Weights of a small transformer language model: local attention windows.
Each number is 128 + 24 x the weight over its row's rms, rounded and kept within 0 to 255. Layers, rows and columns count from 0. The size above them is the row's rms in percent of the matrix's.

# layer 6 MLP down (transposed), 256x96, rms 0.0932, rows 64-74, columns 0-95
size [107 100 109 103 109 104 109 100 101 114  90]
[[149  89 147 142 103 128 162 182  92 113  89 158 111 134 131 119 186 102 128 146 136 134 127 117 109 135 157  91  82 130 102 137 120 143 142 159 154 157 129 143 116 131  98 134 134 134 128 117 140 162 122  92 150 124 160 123  94 103 146 126 138  62 165 143 142 135 156  95 134 146 129 122 116 171 122  98 113 124 144 116  84 162 160  87  98 136 144 143 167 134  98 124 114 115 151 131]
 [126 115 146 143 119 117 126 163 161 107 154 173 167 142 123 115 115 173 147 117 157 138 128 149 157 109 120 122 151 140 157 100 123 109 102 139 173 165 119 143 113 146 167  96 160 119 140 115 103 117 138 149 126 130 114 139 123 183 145 119 141 101  79 147 105 117 176 131 146 121 118 107 115 128 114 149 123 129 148 118  82 140 109 109 103  95 127 149 133 120 149 147 142 173 213 109]
 [109 109 135 166 141  79 156 142  99 153 145 129 135 121  90  78 126  96 128 115 106 119 125 120 148 108 115 149 145 116 137  98 148 155 135 120 141 159 132 126 147 102 156 135 129 155 155 107 129 112 161 158 105 140 130 131 139  88 120 140 157  98 126 130 123  92  88 114  95 101 131 116 106 158 157 124 177 110 124 187 104 159 138  72 117 136 126 120 145 139 167 151 193 146 153 126]
 [137 112 103 164 107 147 132 114 151 146 111 111 135 122 105  94 145 127 128 156 140 177  96 159 156 152  80 179 149 140 171 105 136 110 131 120 132 119 106 127 134 135 126 116 180 143 110 105 160 127  72 117 107  97 126 129 124 120 121 128 152 125 162 121 152 131 159 108 116 134  70 126  66 109 132  92 123 135 145 121 135 102 131 103 146 138 122 108  84 180  96 100 140 107 133 100]
 [ 96 131 135 171 133  66 123 181 150 102  82 158 146 123 122  70 152 132 158 112 107 129 116 108 123 108 136 119  94 118  85 127 100 161 164  84 102 135 139 133 128 145 122 107 141 130 149 119 138 145 147 129 103 127 108 125 115 116 108  96 117 136 160 117 108 121 139  87 126 137 115 147 120 130 151  96 137 178 162  82 152 165 158 121 101 131 144 104 170 144 162 148 135 146 120 112]
 [175 138 142 161 204 153 132 151 122 140 127 102 121 134 170 147 152 145 160 174 134 140 143 127 117 154 133 182 129 129 148 143 135 146 125 127 161 121 112  82  68 115  96 171 121 147 137 131 133 104 135 103  98 130 117 135 162 134 131 141 141 137 108 151 165 154 145 106 103 139 129 110 159 140  99 136 129 108 113 138 113 104 137 141 131 154 125 118 136 150  91 160 137  65 107 164]
 [120 117  94 117 126 117 127  94  97 171  87 151 144  93 139 146 142 123 106 137 150 156 102  93 148 118 156 115 114 123 168 126 135 111 116 139 123 148 104 167  93  81 166 125 162 123 130  88 131 150 149 126 143  80 135 154 134 162 111 138 159 149 172 117 147 122 138 149 100 117 162 102  84 112 114 126 153  91 158 146  94 145 117  98 106 142 130 121 142 115  94 103 173  90 141 129]
 [147 129 128 146 182 157 138 111 112 143 122 150 101 105 149  88 107 118 104  98 121 122 138  77  78 114 166 107 159  90 158 141 134 154  71 108 123 136 107 134 149 156 141 109 111 106 130 119 111  84 112 162 143 140  94 102 163 102 150 156 154 141 166  94 133 119 126 125 132 131 114 139 112 114 145 123 102 142  94 118 141 174 156 154 113 183 109 135 120 115 135 126 111 159 132  96]
 [ 76 136 164 111  85 146 146  73  95 129 117 142 120 141  96 116 107 116 115 164 145 107 134 135 121 112 148 136 125 150 109 103 136 123 145 143 141  91 135 121 129 134  99 181  99 129 173 148 131  77 128 120 135 139 118 123 155 139 116  95  80 151 140 127 141 116 138  96 123  88 169 104 143 165 156 163 116 143 147 141  97 152 145 137  91 117 116 130 140  72 164 157 161 118 116 115]
 [ 94 120 167  91 110 110  95 103 190 152 111 136  96 126 141 147 142 149 167 125 143  89 139 190 121 114 129 131 149 112 151  70 148 104 145 156 109 136 127 131 127 121  99  92  97 107 152  85 144 165 125 144 124 132 143 181 133 155 123 131 154 143 135 105 144 132 109 137 132 143 113 115  76 171 140 131  90 120 128 109 116 122 139 187 140 147 128 130 135 121 151 146 115 111 150 117]
 [152 127 155  91 106 117 183  97 148  98 128  89 134 124 157 134 116 114 136 130  90 163 120 127 136 131 164  98 108 127 164 135 119 124 127 168 134 109  81 126 127 130 138 132 131 125 114 125 116 132 168 143 107 125  91 195 114 167 186 123 144 132  82  95 114  98 131 103 120 109 112 133 147 178 162 148 100 124  85 144 151  75 135 131 136 130 144 120 128 112 139 146 119 149 156 129]]
# layer 6 MLP gate, 256x96, rms 0.227, rows 65-75, columns 0-95
size [ 99 100  92 104 104  79 103  95  97  93  98]
[[104 128 118 133 132 134 105 195 124 139 143 166 147 130 136 124 105 118 140 159 142 155 155 167 107 146 138  95 167 156 123 162 152  94 115 156 136 110 102 148 156 131  82 159 118 119 129 145 105 163 133 125 135 118 122  93  97 133 118 137 130 128 165 130  97 160 153 144 100  91 132 103 122 100 147 125 150 120 112 176 103 150 166 143 169 137 168 107 150  78 143 133  96 159 102 147]
 [138 139 138 105 154 128 147 103 106 117 108 117 125  35 135 168 111 150 166 116  97 134 109 130 130 101 128  98 135 120 119 124 130 115  94 141 133 141 154 127 129 156 140 107 114 116 181  94 132 120 132 151 105 118 107 109  82 120 134 145 152  84 123 135 120 152 162 170 140 106 145 140 178 116 115 106 146 104 113 125  78  89 139  83 124 118 148 103 126 139 106 101 138 140 146 178]
 [112 134 171 146 148 137  99 144 133 156  95 125 158 133 165 144 142 137 123 124 106 159 143 126 116 151 112 116  94 140 178 113 132 110 161 158 108 127 140 126 124 171 135 107 123 162 118 100 139 123  95 114 122 121 127  83 130 132 125 122 145 175 104 146 120 131  71 143 106 140 171 153 132 103 116 157 114 151 154 154  62 121 101 132  98 123 121 133 153  69  92 131 183 139 114 116]
 [136 122 104  99 110 132 154 134 141  98 111  96 140 108  79 125  84 130 143 121 121 156 104 118 139  96 123 153 125 164 140 106 105 133  97 140 119 113 154 114 117 183 121 135 148 150 116 197 127 169  99 150 151  97 130 135 122 130 133 120 159 147 167  89 100  86 155 105 131 145 112 133 129  98 131 110 153 119 135  80 150 178 146 127 131 133 102 123 136 139 132 101 188 163 142 126]
 [166 150 149 125 128 105 130 113 150 151 106 109 142 111 104 121 158 121 136 114 149 157 136 173 125  93 158  78 167 107 114 124 134 115 129 112 122 134 123 148 134 136 104  75 119 110 182 122 111 150 111 143 136 115 140 155 145 143 146 165 108 119  92 138 129 130 152 114 136 123 146 130 113 111 114 116 136 115 183 125 129 114 130 105 154 182 133 146 181  87 156 183 115 144 189  93]
 [125 193 164  42 128  76  81 170 133  86  96 147 136 131 128  98 149 160 118 157 129 126 141 140 143 128 118 125 107 123 127 120  86 142 165 101  79 131 113 132 126 141 141 146 120 140 103 128 113 111 118 156 134 121 137 112 117 140 136  99 144 118 114 145 173 113 139 130 132 153 140 141 120 113 157 127 125 194 133 121 147 157 112 134 168 133 114 134  96 170 143 137 118 144 124 140]
 [100 101 132 141 109 165 137 169 145 169 103 153 149  88 170 189 117 138 122 174 115 150 123 133 129 111 141 121 143 172 112 113 160 110 154 153 121 129 120 133 161 126 125 143 128 162 153 139 137 104  92 125 114 124 126 135 115 131 123 133 101 127 133  85 146 121 174 113 141 105 172 142 109 105 109 142 155 145  78 134  95 112 113 129 122  96 106 106  85 174  92  99 106 114 129 160]
 [131 135 132 150 140  99 114 115 168 104 142 146 145  95 129 119 111 141 165  97  85 184 147 158 129 112 118  81 128 130 175 113 123 168 147 121 107 152 160 163 151 154 131 106 108 150 120 103 113 146 113 123 140 146 111 148 142  83 136 154 143 119 108 123 153 132 169 146 129 147  85 122 100 145 114 156 158 113 104 116  88 153  84 128 125 153 118  92  76 141 151  92 101 137 118 103]
 [111 134 160 102 135 167 167  80 128 139 115 130 118 118 173 154 132 146 139  98 126 121 142 154 143  88 107 124 133 150 192 123 149 174 153 111 129 113  88 118 112 109 128 154 121 102 126 122 125 152 169 124 138 111 156 141 105 180 181 104 148 132 125  81 115 154 128 144 174 103 126 106 132 124 123 157 102  97 130 113 108 135  85 139 156 152 133 163 136 123 136 151 118 100 149  96]
 [131  91 169 107 154 109 163 151 101 159 116 118 166 121 150 154 159 113 118 170 119 167 125 119  90 125 110 105 126 126 148 106 128 152 129 132 122 144 104 130 126 118 173 137 114 161 163  71 131  96 123 126 144 173 144 141 134 156 143 144  69 144 116 142 141 135 145 154 150 100  78 156 154 133 147 130 108 119 121 140 109  98 146 141 144 190 150  92 140 149 165 131 138 107 148 136]
 [125 145 186 116 107 106 178 152 162 151  88 107  97 118 137 170 138 129  99 149 171 139 138  87 153 130 136 122 137 149 155 145  81 117 148 121 151 101 126 126 111 181 107  89  60 109 111 136 137 159 136 100 123  95 124  96 108 117 129 125 147 168 105 117 139 144 147 118 112 115 134  70 117 120 161 125 142 103 130 119 116 123 131 134 134 164 151 104 146 143  91 123 134 127 149 125]]
# layer 6 MLP up, 256x96, rms 0.253, rows 65-75, columns 0-95
size [ 90 107  98 100 102  89  97 103 100  91 104]
[[170  86 124  97 111 147 121 100 121 144  93 157 155 101  90 165 112 121 114 157 105 103  90 145 122 144 134 126 130  86 130 116 123 141 157 136 132 134 131 144  98 102  95 138 124 171 117 141 144 137 114 158 132 131 127 106 158 108 133 142  88 126  93  99 145 151 107 129 115 114 137 168  92 147  98 136 106 147 129 121 172 111 146 160  87 151 129 140 132 149 132 121  70  91 181 169]
 [102 105 150  95 127 145 104 152 120  96 133  84 157  95 160 150 105 147 122 139 121 126 113 114 112 166 137 156  95 182  95 194 142 128 102 116 159 135  97 128 127 125 130 109  93  79 109 139 131  94 124 139 118 128 178 133 119  98 121 158 132 100 126 122 126 192 141 152 114 103 142 118 107 142 156  86 115 137 133 115  82 126 100  93 130 129 127 116 125 119 156 120 159 136 134 159]
 [114 154 132 137 147 123  98 126  99 139 127 132 146 158  93 127 110 124 156 114 129 152 136  87 151 149  96 106  99  70 112 152 135 107 156 149  95 110 148 116 110 161 158 116 124 146 121 126 126 178 139 133  95 110 118 103 183 101 143 109 140 103 147 142 147 124 107 161 168 113 134 105 170 104 117 122 154 154 106 140  96 163 129 107 109  83 153 150 104  69 148 148 140 115 156 157]
 [129 166 104 112  95 121 120 147 105 142 154 147 130 118 130 143 123 161  87 118 131 147 182 100 171 180  86 124 156 175 135 139 132 112 131 117 107 141 154 116 115 151 122 171 152 118 133 107 166 142 130 129 118 104 158 134 119 107 141 106 105 159 140 126 149 166 135 123 118 112 116  87 113 133 146 120 124 120  85 174 185 165 142 149 137 150  90 133 110 136 135 112 101  69 139 111]
 [ 97 149 165 108 104 145 149 120  96 137 114 149  90 132  92 129 111 122 154 104 128 112  93 128  89 116 136 113 117 118 152 110 137 138 131 112  99 142 137 107 178 133 129 126 153 121 161 138 163 160 106 150 187 154 151 121 156 112 121 121 136  53 134  99 133 119 141 128 127  79 137 157 128 150  95 107 140 121 176 124 148 131 163 114 137 154 147 156 153 163 142 147 100 131 174 158]
 [136 180  98 177  85 111 121 181  99 129 134 181  98 168 178  96 151 151 120 121  84  87 120 139 147 168 146 157 123 110 115 126 121 140 165 157 133 133 130 176 141 125 120  99 106 122 132 127 132 134 135 100 137 152 123  94  96 139 108 135  83 149 150 153 149 144 142 113 162 121 113 115 133 183 115 128 137 100 143 141 160  92 117 127 116 106 143 124 138 138 131 148 121 108 129 118]
 [117 141 127 101 131 147 148 146 192 136 120 154  68 152 116 143 114 181 113 161 164 155 154 128 165 170 147 127 118  95  93 136 116 153 148 110 100 133 127 116 126  93 128 127 113 155  96 125 151 121 146 156 150 127 144 131  84 131 122 174 112 106 122 110 139 102 128  86 161 149 124 117  89 101 120 152 130 182 150 136 107 124 125 103 104 163 144 118 117 153 109 112 157 118 138 164]
 [ 73 175  87 124 146 132 109 118 153 164  81 139 149 151 112  80 152 123  96 148 116 123 140 113 130 105 175 154 118 158 114 125 123 125 138 159  84 103 153  75 114 166 101 159 124 141 124  70 129 119 131 100 119  94 134 141 101 150 163 117 128 125 105 108 128 143  82 104 152 115 138  74 140 126 160 145 140 131 136 117 176 122 130 131 125 118 144 134 152 119 127 142 143 136 150 124]
 [ 76 133 141 106 157 133 193 111 116 109 114 138 136 123 115 140  96 124 115 119 128 136 138 155 138 118 146 152 170 104  68  90 159 133 127 144 153 136 145 149 139 162 136 131 161  78 106 106 135 135 114 121  83 153 134 139  79 161 141 174 131 150 146  72 131 135 101 148 110 123 149 118 170 107 138 112 114 159 122 151 158 110 106 158 143 116 119 134  92 106 121 110 157 109 140 107]
 [107 118 141 142 163 112 130 141 114 123 109 162 115 139  95 120 154 137 109 123 125 140 172  93  98 108 119 125 155 120 150 101  90 107 134 122  91 142 144  91 155 164 106 187 152 141 139 138  91 152 140 110 114 131 137 121 109 115  99 124 141 104 158 102 135  87  85 124 143 116 119 111 105 142 117 192 150  81  84 131 166 150 134 143 109 147 110 168 113 148 144 102 105 170 135 147]
 [118  87 124  99 127 111 160 151 148 135 111  81  84 154 187 134 112 129 100 119 146 159  96 134 123 141 125 112 115 106 143 107  90 135 157 131 113 140 114 107 119 150 103 120  91 110 127 129 163 101 115  92 136 113 130 137 137 126 141  98 117 120 140 171  77 153 129 135  97 105  98  96 119 143 164 129  98 113 129 112 127 126 153 101  97 161 132 138 167 119 146  86  75 181 150 135]]